config = dict(
    n_layer=12,
    d_model=64,
    n_head=2,
    n_kv_head=2,
    head_dim=32,
    d_mlp=192,
    vocab_size=8192,
    activation='swiglu',
    norm='layernorm',
    norm_place='pre',
    norm_eps=1e-06,
    positions='rope',
    rope_base=10000.0,
    rope_fraction=1.0,
    qk_norm=True,
    attn_scale=0.177,
    bias='all',
    tie_embeddings=False,
    parallel_block=False,
    init='uniform',
    init_std_qkv=0.0773,
    init_std_o=0.0,
    init_std_up=0.0773,
    init_std_down=0.0,
    optimizer='muon_variant',
    lr=0.0126,
    weight_decay=0.0082,
    lr_head=0.00693,
    warmup_steps=0,
    schedule='wsd',
    decay_fraction=0.9,
    decay_shape='linear',
    final_lr_fraction=0.05,
    batch_tokens=[8192, 16384, 24576],
    seq_len=384,
    doc_mask=True,
    train_tokens=133000000,
    steps=8698,
    dataset='wikipedia_en',
)
Each number is 128 + 24 x the weight over its row's rms, rounded and kept within 0 to 255. Layers, rows and columns count from 0. Numbers have three digits each. The size before them is the row's rms in percent of the matrix's.

# down: layer 6 MLP down (transposed), 192x64, rms 0.248, rows 97-163, columns 0-63
# gate: layer 6 MLP gate, 192x64, rms 0.447, rows 98-164, columns 0-63
# up: layer 6 MLP up, 192x64, rms 0.467, rows 98-163, columns 0-63
down97 092:113168132112118104142093114130156077117131130138128151124119156117104125145167098132125137109136117135091174173100106135151088126115128107140068099109148107158141137119115184158151160115111148
gate98 117:133117114092153132130093113149148086111158133116118150128148116061102131120091126096142157129078140117186099114129109130085138120140155135141096141108133144145154141143121144116114120140188097
up98 118:118145120091136125147154124166145131111164139120123158158115084126129121119122151143111112160116115098126100131121103129054166165120134128072166119107103130137130113159100144083141138154164108
down98 115:110147082132137117138170140124141124132174116109138132149128099145115108147156117119100114191087112120101103111167098125082149131143153151113180124133143134076170154131115123118160114137130113
gate99 098:146141141115103141125102097153134177081160123171131152153117141126065167146095139147159137128156116099127085107112117100123117138101164110149121134093089136109134130152105125151120101163129107
up99 102:157145068141107110133141167108123107151134149133101112110121135117158147151129108134125145134128121143154091099108141110135117109105155096138077138130116155121143158144103127185135096126083060
down99 102:145124078132096136139115172099131135137129159103116131114126148162148099122117140096112112119099148092176123105147139168139129109107067156132122120142147187130099186124125121150132115140111101
gate100 090:094159121162173125119159109167144169149143117082133152152164138163123139074108113137098117127134152112126115096103103067095110152152100123114113126122139108121132155103120123101162125114115133
up100 081:073145133118056149117116119116146131114138106145132118139064098121116129138112135118122160147130102123148137099140130170121143163148146136192098164143102134135154118134107121123101144168153107
down100 084:107116130156135147074156120143145149130099088124128111163153144113109184092121122185089175138163112127119118099113100087112120138154149129129157125105116156119139119101123129119156108112169132
gate101 090:133153094148117130138089111184115119079102133107115121131123204161100120136112128155153120137119125135141120140155140116091164129149092161157139116132129180110122091129105123120133141175143118
up101 093:101124099137105102124113118152142116150110152134117144115147146125131093148181130167118196136168144101129141142064118146127137138099113162095124136134090148155113146122110128097118138121071120
down101 086:123145168093141130112123119111118102101135135098141104143096109169078151129069103152142082139134137165118125127144136119135163111125143141113136119102161139144169088177113149106129122104138174
gate102 103:145097101084106115156115108132144138135134104119134149148132164122096145118157145143166173129143122143171062111092112136100111158108167131121135136143116139138155138128082111145083136169147108
up102 107:090102102129107143170120104135106111138139081139096146102179112129143154080131130167131123146150111140102131108138157176096121077132159149147109091139160117093139143097118122125111123109156133
down102 106:145111114102109164159130119158153122094135116138117105153141147141068125102144117129111124119141106117139079127170044125155126151110169151090118119155159145127124142119149117122140145097129158
gate103 090:123096109104170133143116158079125113164103102149102145129147121109148088146135129142135165128093154104172125101109138149081175151165133121113106165094132134139164120143145119100162107128123142
up103 092:132124089109133107147133137108093103124136120098129138161113132144125088132132090112113176140121115121162156124137119125106135122130131124134071171155104081163124120148120143078156175113188131
down103 091:123147119109140155147155132177125160104142098111111099125107130150115121149096110117120099135137106152155100173153144156135126107117123128070160076150115101150172179127145120154128121098122098
gate104 102:140147149129118134107114083129108106158135162128142136150096168114152140114059180122139114140133115096070151146116121130151154138131135109145132098112128133112179111123123159101107132172166112
up104 102:101121158127161126141146113175135163152128145121131165130109121144115130100139103123091107131127184155154141113117137055163099116136100161120105121138153136155134114101157088137130150104100091
down104 102:132127117132144084122137131141166166072086135130131131103100116129104133148121139157103167111194125158151100114137132143115120129101121106100145142155084130149149142146145131147093085115099170
gate105 110:111140108128093155150145128143118145142140141140125139138099113138143124124133137172128098110139130168111169193081109131153134113191112155110115117145125094130148129112196095135148092103125117
up105 106:139117116142159097123091132092122117113124149172137146143137140050113108123127154124152092120110130117146140118132166151148117130112163087129128152110179090075109117124168159130141113129123156
down105 096:152132142093124131089128154140152174110139135140107125089103127144094146099119153161101085113152131141133118122155120148149122111118099123189135098157138169132110156118167102124158107134080093
gate106 096:150117174123086147119099143194125139093129134179139128127106141112167093142098163107106124089128144152105116124128131108144113138154112121146143079135137151102150149116113148121070122121129098
up106 091:126096150124105161161081121163160119099085143131133134153149110167150131085159108116141111135129129157093148079074162113130122123155115120100148100145099126111128108146138097121153142103124157
down106 089:105143138136146132137147144084157137108137115109088070125121154120127079144115125152178109142164139108139103126085123107159103116108152140126112176133117083153127140145121096120175095119148111
gate107 101:136108161138074129102134141096161126119103108158126134113108155069130100135128096100160135155168170138136151140146141091124129121130137123105112144150144146112127211110146145126151126140106106
up107 107:103160129125090103141121112146132110116167160168081143130118093115139134143136117129100130130097176169143100136142120146165114147112160102126121160154125097127104075078149109160149114101134128
down107 101:176131116110127114155144162113154102125125099148106115128128088098181140116125138186119132150165123123144135118114170133154082144094135119157119079156136102119112087135157113142125093142133099
gate108 101:136163098075144139115132095138101153153118147128123193119114162117158150105135116172095152091128112103161178130098119115174142090131109143098131129118151137122156155132098141136112135125131123
up108 094:093139172091115103162097108116147121075126094119147116093111111161147119122135080117114153127147167150120133147084086168137142165130122155129134116110144117113169123113155112093144142120148154
down108 089:163137109099102123111162138110117162135117139108125105104103155103129163135096142134164134152086108114119159099140164097176113083120085127133124162122131173113149121138179103094109126137145118
gate109 099:189153079155127118159147100143153110171145145095098135108134161092137123142107117106143112134154077118106115108128107131140168136137122090156096110151121171110160121124138127140103146107141099
up109 114:103130090114129137161119166113150153159110110117106119100136095123158139107142081129126114126141145136133118106108136157081144133149113106104150148108156105125147078113096089172183164108153130
down109 105:112122182093098111176107106115177141094127137136156085148117139103160120132098116118094101113155124124130099141172160114103188149135126122114114140152125143119116133146138177130114108101133110
gate110 097:118164158097153177101134103130134151131163089130134130117138136105122163094129115120138097136127121092155116124120097112114098146112133108150141145153097133102124123158176128128193142186094120
up110 098:124112165133162115099099143093179104137123119134085128091133071117136160195119137114109145148090147144143118141144142132150156131142119104095121145108122141127154117118113116067161125121145150
down110 097:182139146108112128150120135143146146132135116110092106126104106162069166146127140155079153169137116119168141142073136130136111160104130123113104156085094142121116093170145127122131122115107125
gate111 095:084107124113127124109170119118142138123092146154135132144085151148173171128128123138105158071101119137124122188162116130123128140131167113122112137173078126152124150125099118122158143123156099
up111 107:131125144115101090110098143123075151110135135159103152168148137159130118135151197111130124088117107188100134123138139134094121120079130150120119107148125154128113171113140096142154122112142150
down111 106:115100098089096090123144172099187124171114123140131096127147124163114123136154168103134142146115156141159135121109098127138113072155120130116143157111126128143122114123086145122125093161160096
gate112 104:101135183151106108141108145093114135132128115103119157107141128119155157155103118143073150157158166111143127112142118128139143171133119131193132146112131135095137143143121071086152104130098125
up112 105:178151095112123115117143127195119113119131144172112100112136147104093127170126136157079170108130134166115119116138137104146146131138128145126138149137169145154177114111086078131128126130130136
down112 099:130147157117089108105117137097158121082103158166115138099141157154108140153158131115097127121164104156140125126146115126125114156113132152156140167132133080170165085090142109115131142143121079
gate113 109:124109142132143176154138094133151092118101149120079135163129144143123097142130110106146159070109169118108148183098163156116129111158107149099128121127128101107167146165146135123106114111121124
up113 098:138130118135156104135128186127126135202132093108136139100153070091116146131150182105148090132149114152140107111119148099105149102120119151140143091102115125136107144102142129114135095099124134
down113 097:121158102136121159134128098157147117152143130156131136118137136060162151125108110100164113105156145124095117164082123112139117117142159114189161138105115104115158128128105118094142165098150106
gate114 099:141127117114115144140132081117153071140166155132078093139126157097109101162142131129116127123104100148125132157152120123124117145126146124116162086172137131135179139159134116124078134145168165
up114 104:115141155106154118115131102088106139138163101119156149075125089131148144111109147139126173114157157118131132144113115096109162145106079099167143123103071131129112161124121102170136129118094127
down114 100:118151109131120129113125090132111160089172143154134116139112148124146112120126152144129146159114139111133123157159203095097143155130121145104096153127114157120111111117122121124054110162119083
gate115 094:127139125125128128138114076181123120135131090110096119100172122066117066149136142158134113108135177150137069133148114141117139136123121141141139139111144167122109116124161145175135143128118114
up115 102:143113157115174120095108135105086159125146141133134120121111110107137130139131140125112082122125097150161144101181140153122146155165082122123168161095124112125183104110130148128143084131168137
down115 092:113101092128126146104125145110120128155130064093155134111131127088114174111149125113157151137129136163128127131140064088116145132150152168163146143105152151145145109131076112127169139134109120
gate116 105:119130173156141158107081153118142105148115141115146145149143123116124119116114148137077129115112090121102126164126138135138096149191119126092108097130105100155144154099148164112168086108142157
up116 113:157105127120117153111115165167163132145118133115116125088126146102136091145097124161087132179142093092150125148161094108144100171146100104151104133146151106138126095101113155123164154107116120
down116 105:096129067125110123115106092120149074101150135111138172130140113133120100134131151148136162108172131140098162131135122118128132173136152158098121103111131090148153094149119140112140109099136186
gate117 103:118099091162104151115143084086115119122109141105173182119121112138125122120195154142140125124138131113069138138147095115129166134133122117150100125120136143166106128150162100142105133155096138
up117 110:135184097083123097082121101143137115108155141105167147113150100129139136124164151115132118122129109171129193174112120122143116107123150118133111129130140080145115126160144137122115096142123079
down117 108:122168160157092130135095127129058134157142092139152147113092142091155155129111111114110137147137120097100153136148109118141142148095095137174123146132170119166102120104122111130132133097102159
gate118 098:115094100080130104169118150107106139117111109150093145147168111132148133114144104107121175129133131173128143156129110174098109138159142113117132127143117122182159142138150085085106113105095126
up118 133:157100146125126134091153111123137107140155111132154103112104137086144146096123145150112136134116143153126133121157135079104106101115134085168159127122180140121104133102070174155095150144138102
down118 126:161093144153160091117147101116125127126140157102135114115118171108106105120132119134149095114125129140139116132158093089165113111138159144162141147138199096093121124139085132104094124126176140
gate119 098:124129053134127180174140135111161118133132140077106151129145138134117111143135140127159146122147131111135141152107117074142096110128132098143108130108099153082121111108166146144172109138125094
up119 110:119111146075121133120098178141108110118172147143138120131079135153133100133145155121170165092116116136142112137124096150119114116163121120159115151081148126073159090134126105103127129104164122
down119 104:122117144130130124133128184125118134103131134162106109138134104171135166113101191132112085118112124155146141100137110162106165065117098133097131140163140137165140114102084107120116154128130116
gate120 093:122150130077127057197103142095153141149097110115113120102111119149130138134122117159137127108156121105119173131127091141104136174146082113118137148108167137108154105123143110119133125131143142
up120 095:154080103125135122119132143107132116129110106095119134093178181134122141153108155116135110154151162144152108079156124122115156105081125108118125145130095174182119162126119156117120093141124114
down120 102:111149137149096134114148142146090121120164090081115156128127107134151136122150152099160129159179129106131097136142130134135096100125110179190146125095112120118111094137121121141095149161089147
gate121 095:139152138164144124145093110122110102121086094123123136123117118076130152102110121103145146096099088106094141105151102139134059128146158153099152123116136117154150138123163104137143165116122175
up121 097:124111112136150128144067125112150064142130198138128145134141132096144123106080100121125116106101089120142102120114142144127112071143171107101149116132106137135131139139139111154159157121115150
down121 095:095126160110124133131164132156075105135174112170133121112104133067168145119133107141161115145137132137115136132137053138108124155085164127132118136125136121125130144160135126099126155111082131
gate122 100:112138092106130147163117133104121118142097109105152134119129092120119100172114124133091131112128186128183104148108156124109075153111144121142122134114120118190140142086102144143139113172117147
up122 089:101141119158129197128152153165094126112138099126119131142154127114104092152121138115162126135125093143142171124119150128124120139114126057182150133117172129130150109096125125118118112101086144
down122 093:138119136114100140170115126068142111100142124142147112118138140096133167134143123126169109094120143149132141127089094147120146070147144094147085116087150138136154139111111159117171172145131153
gate123 094:148117124104112114127093101126129130139186119163107145150124166079108127107090129089116095158145110117137163131145140150120157116166067129113105115157156128125127087150178149120128118116112111
up123 097:136133131138120111144102096142092134119111171120125140133090178110099133137158136149133130110100105086130107100118072094153130108112158147145136098153184150099153165148160147143136152105152128
down123 094:106096101129094113114097142135141137159131116144167196153147157067098123116089107156144140156139138118182132109155112137130121125148108136141107075127157139124134093136123165114121133120109129
gate124 096:141105120095150125137133147118131118117083112076131134105148132109155092148152167130106105129113107130147127099149084166113133179130139199129115110151157100124124120119154122126178111131127172
up124 097:141094179104133125122137124131140119176089131131183110078128158139137148166169091130111142124133184121099101089156131089148134144142118111117135109142110137108126124144123138106113120137091170
down124 093:092137113152105100108117125124127140140156121138121132160175108122100143139131172133109078131100114125117121162128139101075065118147169170116145144174159152130132097120089124120119128103121142
gate125 103:129142143116104138132141139103109147125118139095137161150113145138131152107142113131177109174082133136158129115130087155095159128121134078151137135094096150097127157116150130103181097163111174
up125 102:148150164179137136164120134165134110131136152089154099132124118125100094120134107165169098117112134133110147124121129080157137111168141117174094156093127154143134107094104142092142135161139104
down125 093:083105164119091161113092147106100125120156132111083128149123124102177094136120132111138091140131161165117120158142120080108121151114163135154181126137137127151123142135101147101149135130088107
gate126 104:135125083149124096168123133106136090143114173104085109107180152137122115154097147096120111116118177152097119145131110108138097157090143142107115137124123193142117130138128124159105113099138120
up126 101:131086107133151114118117067088152098158119122107142148146103109120107117082154127136127114133135125113141175162156126114176124103109150135109133090167162118162162133123143171100123162127130132
down126 104:121140173164126166132142122157064127167135106089129111165090131111113127087159126155108126150128104163109147114121146129109114109151134132184115120133136163109123124134143111122125148094151074
gate127 101:092111089128149158116169099115142108108117123087114139103161109122181114115132099135090120136148128148114119130171118145073121124138144176132101151139173161116122148121135117150080158124144110
up127 087:135146148119144071105093137099116134154124112114094137129170118137096151111149142162133107152161134163097121118093147152109127103135127145159158105146175156170120113126068119139153095112117116
down127 090:093116087085118138094085114115163128112175125131107161149141078167137133116136150104127152137146124111095119147182108124116133176123117162142144125166145127119125134156094142090103149121132136
gate128 092:146144139148092140146149095103118097151120064092094107151116139113130086111092126120097094137108131115126066106140126118095148142142152154155119142146125165129154111157178145126121137132124157
up128 118:134126115103085125148131089161127154136114129113166140152070118122106120131155122122113153162182085114162140145157122123165100112131111124099086144174125077124130117151161124129148159127130136
down128 114:089126108102125130127149125159132133184120110111125162169099100165088130144119116133145164102178093142143127157117089124123090143133136145093115137170138073102133134145154138126102130106123102
gate129 096:156138161098057140140122105146146147103164143163084121135097152148126123089092138126161097107125139113129118139128127121110151159148186117138105124142110158155114087138154154132110139093136115
up129 096:143124154113116155102109106139128116118117161175153090111106133124150129105111128126112134101122145126098124139099100121120137111102181192105134147128156150158100142129138110115142161064176102
down129 091:093121164162142112137106140161148145107083107129126141152114118174097089156164136086141155144138123094121136129129098101144141118110125144112104138122192096101122175105141139119146151131090143
gate130 096:135132129124115079140100092144146124127124109145094146140126147099168090086075152128146169128181172122128121149122126143114145138130103130171091132152161122109104107129135072124139150157119127
up130 122:102135126174123108133135172091134130077098134191128140125144115112149147164185125108118128157126146172103140147089108151137139156111137113126128115067129110118152134135114093137121131152106146
down130 122:114124135121100136100121150141125107093143142166139078117160130107119141196141170129122103139125158160100101135069123155157124151119144126134138152129121153110125112091139083127104081147110148
gate131 105:157074150134126125132143117091120166124099142147093132113135118158151111153106109097107082118175148134111111127114120125114074192156128115149149114134145166097127147103134132111102150165129139
up131 112:099131149123143140123149110142134092119104182131110103099107123166106105132123117154097102129107163117142166062119156141119155157114136125175108144127113157149132174152170114121130163149130100
down131 115:080116117158130165129113140127130144124179122120151110139141126171125131115120090159145159106098141111129164104144059136116124134139099143130131117144129090152087126130097119146135111139164062
gate132 105:129127119122152099112114123173149123132155135149163135119146097074116112148175149122103100124139116182126115112150113121139104140125095144158129120085134144144211134092156134129141106128115096
up132 115:180141091124131104085125118097121110166139087136119134103156173133164126107110134144152133111088105162106133098102125077168145136139124100158111104100109129136138125109138171134106144149131161
down132 103:157119130120147143130156166123122131080149126112136120112154147200171099108148162153165119120108097139138137133129131125133099133102054120131084146113118157095128117112148093119099124138138137
gate133 101:137112199098096134130161142118111174124135157136169165158108125121137102120067105093128132137164111138108153165106101135129132114092110126095118129123104110135111145106098097147154120120126149
up133 087:144090090076151141161132102137115125104120107094095126153152137121128124138157150154140123134089163138122100081126116178135144129098127101148182159150132138132154113157131068137128142130134146
down133 087:085132121084147123082132162157128157132085150090100153100121138111170177140138122129150146110149123095120158177108171103151095125168128126121125130143089126144129108108146154128112107140117125
gate134 099:095132107102112122143124094158105155126095152113106138160102153116100158054111135111104132138145130125116156124132130138086152129094078151139106129160116153156141185131090128117102137134111147
up134 111:148134160144068144115131149138166143114156122135142145076164108148126149117133088141178066102143107152157148107157125123161118092126137112142139125093108127138115101149135106153097121135155114
down134 106:129156146126084141119123126097087097099132144125155147136152189146117133108128121130177096114124097161148109117155186121147085144161139116082133126110154157147131108132149099123120097147135107
gate135 098:145110093140076169154129153130146156120093098111166130102120135151121093122182123150129101118144133149106124127152122141144131151153110140167082128131126133130163104104076077163127114110111138
up135 106:172136156135148171122108122167098136109172104124153124112104104123115151087133091117144138124160073100125094148161135153105129112116114145133088138137121092166167125116148106121116116137105086
down135 112:116125107096141147127095103125145123152114158115110136152103166164127127162108140183101133150110134112101100159135129157101120076106104123143094168119140133070120131144133147123108132171160089
gate136 097:120147158136114159188134118107114187134143101140098144126149109159130068100132099135155159095151106117119159142090132103099107093147130109130130138109117149160158147141092148137125094129126116
up136 091:129127143153108110128142109133103111112137166176133146102117165180110140128151115122119135186134121136160173084120121137131114109130145185140136119122178126152139115124089139085123159083114123
down136 100:118131098128155107114112134121132112111143146132142106106117181094151163164134135097127133149082135125096110122118135171161161119174148116151122160118146134147074101117139078132098182127115123
gate137 097:139124135115117134129160111096151157175119106093138123091156135095105181110148097120137148164129103134168150120129117133126107126132105094134126060141127165109117077150112149128158154129154152
up137 108:129190123088066176106092108129119153113103112169137134165126101094107147093169104118129125157145128124102132102168129128106128151101145146104128132129114112112119117132142106125088168126123132
down137 110:171114171082125111102099099132159116119151108139110180120123149126117070143147116147151127141162137144096113165098122134155140123155161093115133110113107131129124127153159134176122127106083106
gate138 106:157110112118111132131140090108151137134173122136131151111139127136134114122152097092143085143137170132140131105130114130106120173111087132188131062163134159164133083123124097171124128130125126
up138 112:108119120118135162116139129142122140144108132107125163120158102118122138124143151127137111132097172111168149083136121098102151097170178125161123075131174147155121074126171146131127142139093150
down138 112:119077135151155106105128183123169133156137153123105152114104125120074142147091096136168141105112139108166119116096142095127135114131102114125150137158171134084141093159129116153154121109134132
gate139 091:097102139154132142140156109093149159099103147072120100100095172120147150104118113131113110107110150182121095142126154147079161129134114179115152139131145144153121126118123118103136136102127087
up139 095:102101137130121129110079119139142121179108154149141130133075165129096146157125146137119095135068189139143123136081107111126134142124102140141158148140125144116142115135127139106109113175123176
down139 100:119130162156149122107163123111104120076159149116107108145114139101142136117158125134111145042139146151143152126132158169095128165134109100115093121142129138134102158105098112145159157128140099
gate140 099:117105133128156113121121106092170111125104137125122126138127150113176111131117033094102091106123126144099144152112167150127157135111154084148099140092100133134120154143144144140127122150150117
up140 105:143138174123104078089132167116090128049154162155132120164113128131101144100149125141158136153121147122147142127111119135139108142119136157164144083145112121108124139149107128089171132121139138
down140 102:144116093135126099135098140134089128122149111107136115142153161166156143100124110154112179145128094143120112094158180072137132160138123150101115077166119124139119132112155111088129110158125141
gate141 095:176125167129146118158132129138146116076089149149150128129124182114118113126082151123113093183111115138091126161165123143122106172126124125143112122107126117088130104093143125113161103135123160
up141 087:118075064101113123144161102104164104167144118132151153130123098142158152141132133143150070170156099168106133147162103098141143123170129140113107123126131153110131118144105104115119137127115131
down141 095:162148166110115118149125190103151118127117152149133087121111163099088126114115145109070130133109107110138150136113109126151108123093115129167087120133133128149157179139128125162117091112160148
gate142 096:106113113099128151102114107143149173130155128121175153107144145120141112107096122151154148137118109135112141137174119119116112131128187117112067179113092115095102105115136120136169116158143161
up142 084:129046126111151130150141136136180118129135103115120144131099139122103160138119114177140177140138153098146122169100135147117144134098147102135109140057118118149109135134125145104134136107100110
down142 087:139130109128136149115122113167080123121160125134099116127153130158129111156126130115098075120136146142111127141144137092089101085153207116123142104151153153166124098104124112128125154142078142
gate143 107:109094118115123135136103149109122144125076180130121170136096121105160109128130112108124137125066146124126161148127171135160105144183104110095088157132138112086109143164131136122144154142122121
up143 097:098094136154185133137148132123134149165083113139118144184094118077110146144093137111125119141093152113135134152135142106174157160141140108103156142137108148143090166113135149122115098129113134
down143 103:152152168086103123162114146128174156091148166129101123098138141140151099120133132136131077125136092115136107109133149132153127094089135119118119068143145139133141098163153103091135153118128161
gate144 092:155124118159155141101096109099153127137110134152086139114149129108132100064094116125142111143114160146111191107153116117119108123118111155150094118084143142129093171137124159107145095151124144
up144 111:130143130129099133093143141175100128091149142163138076152085157101125145122129137145114175155127135122131161147131134159116132124166137161163113105162125093126095129183132119123139104169111099
down144 104:135168148130147114132129132163105123159110142176139114111130119157086120171137112126130104132118139134131157118112104136132140108172094123107108092112122142127128069097190112115118108093179094
gate145 108:101126106090125131110120118167138165096162104113126120163149173136129168114154135108128147127142148113092145181133118134098118146132125157091172113142168157123145073129154104119088123138106123
up145 093:125155173103123130150137100126104116133094097119100105089097133177083103178140174124157136139126122135120129101105126105126153138118128132163179110135136096120141098098134171106124146154149149
down145 094:151141156126112090128114143124156131117150127136150160109118126111166103148103140113153159134086099121136108137095173149109130153170166089072120115106097123118133129143169100108122162105139082
gate146 098:084109150143146109103105151108112159082129141118176144125128128125151130130148115123140109172115135114134156146089109103120096149163147123155106150118086113097150155098101159109165075124158132
up146 094:115151111116142142134125133161116083123139115125142150150128142117119100114141111119109102098128094122169140091124176144131082121150153121135110090178119130150114133119138105143125106077051165
down146 095:109150142111114130112118148142093081179117151140140175078115154165166132175120126156134152115097158144114076127136130111129151103128104171116099115110152142105136102138141134133124094155112139
gate147 110:116157134121111130163140108152119084153107181161126096146087160134131141104107105143121183134157121103093140117110137132115133150155146119158115099113105139112102127127096122137080083105137083
up147 102:196164120172119168123117129119125144137124129106117155121118150108140093135126170115182087102130129116100132132168185109121159135092111152101118093107098131108121129114138111136134136091140145
down147 095:146095099102141111162095108087121113090139182143194159169121150136106154120113137137168102097114089125121135104160117127170139109150147131104127125128130125154134157145138120105145100124134100
gate148 103:107183125090149128143085170137117105119139163142133135134136107098153080132118170122121111107141150092121163133103102121122091152164106162117138136117109145144135127080123162149145091125139168
up148 089:128161109130124110102106177107144159146155115120167143146116127159124094120112119113094134089124094144123115133144140186127108142133157117087150101149148163137134135134112099077184140095129151
down148 092:143139134123139108117136094094126109175165141078136141126146108129142133155144140138141133111160099093092159105113204091137137145109090106145138104123142089096134114130117079149123137123142156
gate149 095:156112141109142124135105109163117117148142150150142162089088155130133135161164123121113132098117150097133087131126138113149154162150155118142091186124061116125137128136088142095094125146155113
up149 103:150076107081110122186123125175107129109088125125091099149129133141098127089173136125124123123132122151133149127132141124141148122160126159110168106116156118118145083140126083153148148096148148
down149 101:112145150136124116112164104052155127146169146134116105156125149165092135083100113114171113124157107150161137125142127155100137139101091121134122095117151101115146117128175095137142109135144110
gate150 106:147170148109149167096123112154099157122161129115132125119174140108088109076157113098161102113149089129134108105159110120087127113122115147171141113121134124094126151130133112130135077096119155
up150 105:135125106147097111135149159126121136126132154129178126132121128175090138133135101161166104118138097117123139134098150169131154159149118094123127079120128107114163085125147106106101136185117076
down150 109:114170166151145131097102097133122142108083137151101125123109129175133115124056144132104105112113102129123138123126136164144158126127160096134117110124120112131135137140107138133187146170088084
gate151 100:144136103112135138148109107107162144201105115134110080095122117117137125169111106132144139129178116108123160129147120069091115158109156150101107144125157122155143135142126163150098100126143119
up151 093:098121105124121154126129183127152100138122129114125106125128080108169069134103135098153123095125126129140145160128128154088144165140092161093128163120180131076132129127124133119141156105123158
down151 096:130086142116118139087166149141143149122098100113100141158116141168110151103108152124137105151112128143119103128149200146156095128124110104161141119132110135107088166128131098119128147128193118
gate152 102:129086110091173106132154122103177136156124136113105141137112146115129092139154122117122155100152137139092105164128187115124147138085168096133157097150106129101108120124146112117107126172106106
up152 101:151149125115117102121095148105106161107112135151087121145135148120161101130119117123172108122113138147095121151105131101119121083102112128114133098120158174127170165133130136172132129128055168
down152 095:112158153119139133132106108142156129142142138102155134133109150145148157132121092077139104140071130096114141111146117102154114191138103171068129154086138175129121119131124149115158121117122120
gate153 094:128105118131099127113163105121137133085114116119118144147086147144129164182105142125134134153126089103107106161151117184152154167138086157145103140145127116111156115141143124095170177142133116
up153 084:111104133135091132185126111133138154159135132137107108078114128108156158136090085158105156103167109136087073141142115139136160139115138100146151098154117105095107135112148107140143117127116166
down153 090:136126135138166138102167100118125141098113125124130114152102104085138144200154122118140120112098086103112136135100134165144097091141145122150157158148095125104137119117123099105176150142173116
gate154 101:137165139112114160112113133157128142102144097137121150153150138083102130107110126119116112166129089113175153132138091153077161128142093147116095159134126140131142122136146093164136084107118074
up154 096:156153120126130101096174080116144151134169139127142098140142141100118124083111071161116084138137134114116141109136113137071134132139103113149130121151114131143099163139107113125113155157161081
down154 090:157147174114108107121139121164099162134090111145100140133136142160119109129109131127161151149121096145108092123138135136160108095085126138110115115113167086135090117153152121132141198087141127
gate155 100:148071153147131127110117099119146095127112176123188097149092120141156137130123102133116145104114131177143159116146101120122132135170121163116131142094106104140134128146106186107137093123140098
up155 095:115112159153105153153112076127105121116117143134130166138096103146099151093150151136122162154129122167111173091161102173161136111166120095109094153119124102109080106134136141127124127136126104
down155 088:151101141112147117139144145106147126080125110094112107125116142153116103103145134100164140116141144111149046142136108104101125139074128153132142128146134162168154175163122128156129156134119100
gate156 110:100105094148117131166107145106151106138104128105142141166147136114130121106132144135127129134074133166138163153109147155081106136116131119101136194097121179145108099135140146120184148148120122
up156 092:111113114128135157155082111094130120152133134109067112139137087152124121173154121125134165140142117123151183128135099109145150111109145132137131167138137179114153153118120168110140098117073125
down156 092:116137196100118126141151113147088146125156139133141138147122160189125139106131159154103130118143090108122094115116139109092104172149105123144134110120123107139082118137143095108097177129128165
gate157 097:109167128102114146095104136078093098138102142141186122067141162111142114121121131113108135122097155131133130116118092139087107127144130112158134110119139152142158187114104125164153108150123118
up157 111:174166132098153134148066141100096125128121132141109110096123090136128120129122123112129131147114092131070124110149092104142095159131158139105150125164163166132173152096155138129138127119121153
down157 113:145091124134147156137137115132134103136148159100094118167098116105122161149124140155135171130104143094089102145125183142153150110099148166069129125148101088113127097143135130146127131085150132
gate158 100:113132126102082137128126136178171159123098100137136158125132113143142142100092107124124150127110187121079084166131123148136104112147143114149131160059085117132119134141123120117146116118116145
up158 103:118069153123134110100134120152124157159110106154124156139151138150130156116110090144145102170145150077115125120097128151157122115166100097145139169107143130143117138131079149109168144145086138
down158 099:148092108154120116123135155120112076111173115105130074093127149127152121131104120135123118127092114101127162112142122122119196106133146149173140127131166162088170147123119139116122153125104097
gate159 097:152142123163103138123172131147179086152129159124103121141123115132107103145110094148107122129107103132151172183110113105138113118102148122120095058122136099167157164127133128146116109137142113
up159 092:112133165144167122110067152120112142140113108153126153180145121141132100082107133114123133125173167124144141158099154113119095095107136121110103098150119144139090167101135154089137146115106113
down159 093:138173133117129150066175077099158113139144088145143160102115128132105139140124109167100118155128163134126137107105085117136130144138119119127130156105141105150125126130072081146125118144144093
gate160 113:145138166129150145104120099137084083130139128137141132155122179131112137126108143117135128102103107122150142139160173104091086125114138123187149159154107161138138115138141166085091104164123127
up160 107:159117123154143122120120200046125108141114163134159142132136098123150113136125106109126109122122123144101122127112125093116176149118134122127128111082133169136140142087112083156111116136129160
down160 103:149133116139112133118130142151130108066149171144139097135142123141116101124098154156136145118088129147082138130136186089114094140115142097152073161117112121163139119119130151122136120156144077
gate161 103:087093124123120125110125139126115128108102155112143138117135116147140152110166105095092156083110149214127112126131064177139127132115135132130134140129142140135132158071107136135136120128161116
up161 109:123119115109159126114111101142085165124150115157124128143146123138103157099136150115117158115179126111142151146073136157162138171147124141115111092146097138104140081093119152147124114096128184
down161 106:104106126090104124114126135175128144146104118152124082120089107161108118127179123143136145079117142168123118144123094193131124143140104117075158111134138150127126155162137153121124156116162119
gate162 111:098123134142097136135079181137147071130123118137100133138192126125129142121132160149098118081141118111139174112130110135161105147124136124144128154127142175149153088097129130127148117092092127
up162 098:169127139119178138135132132114137124125085137125144132107152142138136138141102154110141099116140147119097110190138085114133116115070161129095140145142141130117086061154120137107156104097103132
down162 101:152103138100129100137106153073167153130137131148096147156141162162135097140150109100086135138123121118109098107136149191131095155127115129058136108135138097124109142127149141113140135157119144
gate163 105:132114116113107190170075139121106150124080118093134102161180141151135142122118113124108154141139157114082141100132134143120124162128107115100125138117137142105178149122102089136119113104163121
up163 103:155114117151118162119080149081149091128126102167135133085129110105160116126132132127149113148102136105163135164154170139125109118099135166150104150070157126101149145122151130104134109149089123
down163 106:132138138141142130088167106111152120112146177177121148106112136124114141154091168089104107127110062131167118136124140150122117084113150133078148122131104103152123144135087121151127120120158145
gate164 100:162122111151139125076112127121156109126136121128121154118182092122163125104116143109142083163109137133112134137110131167140086171102136129150125117126103119118126164140065097101158097155151152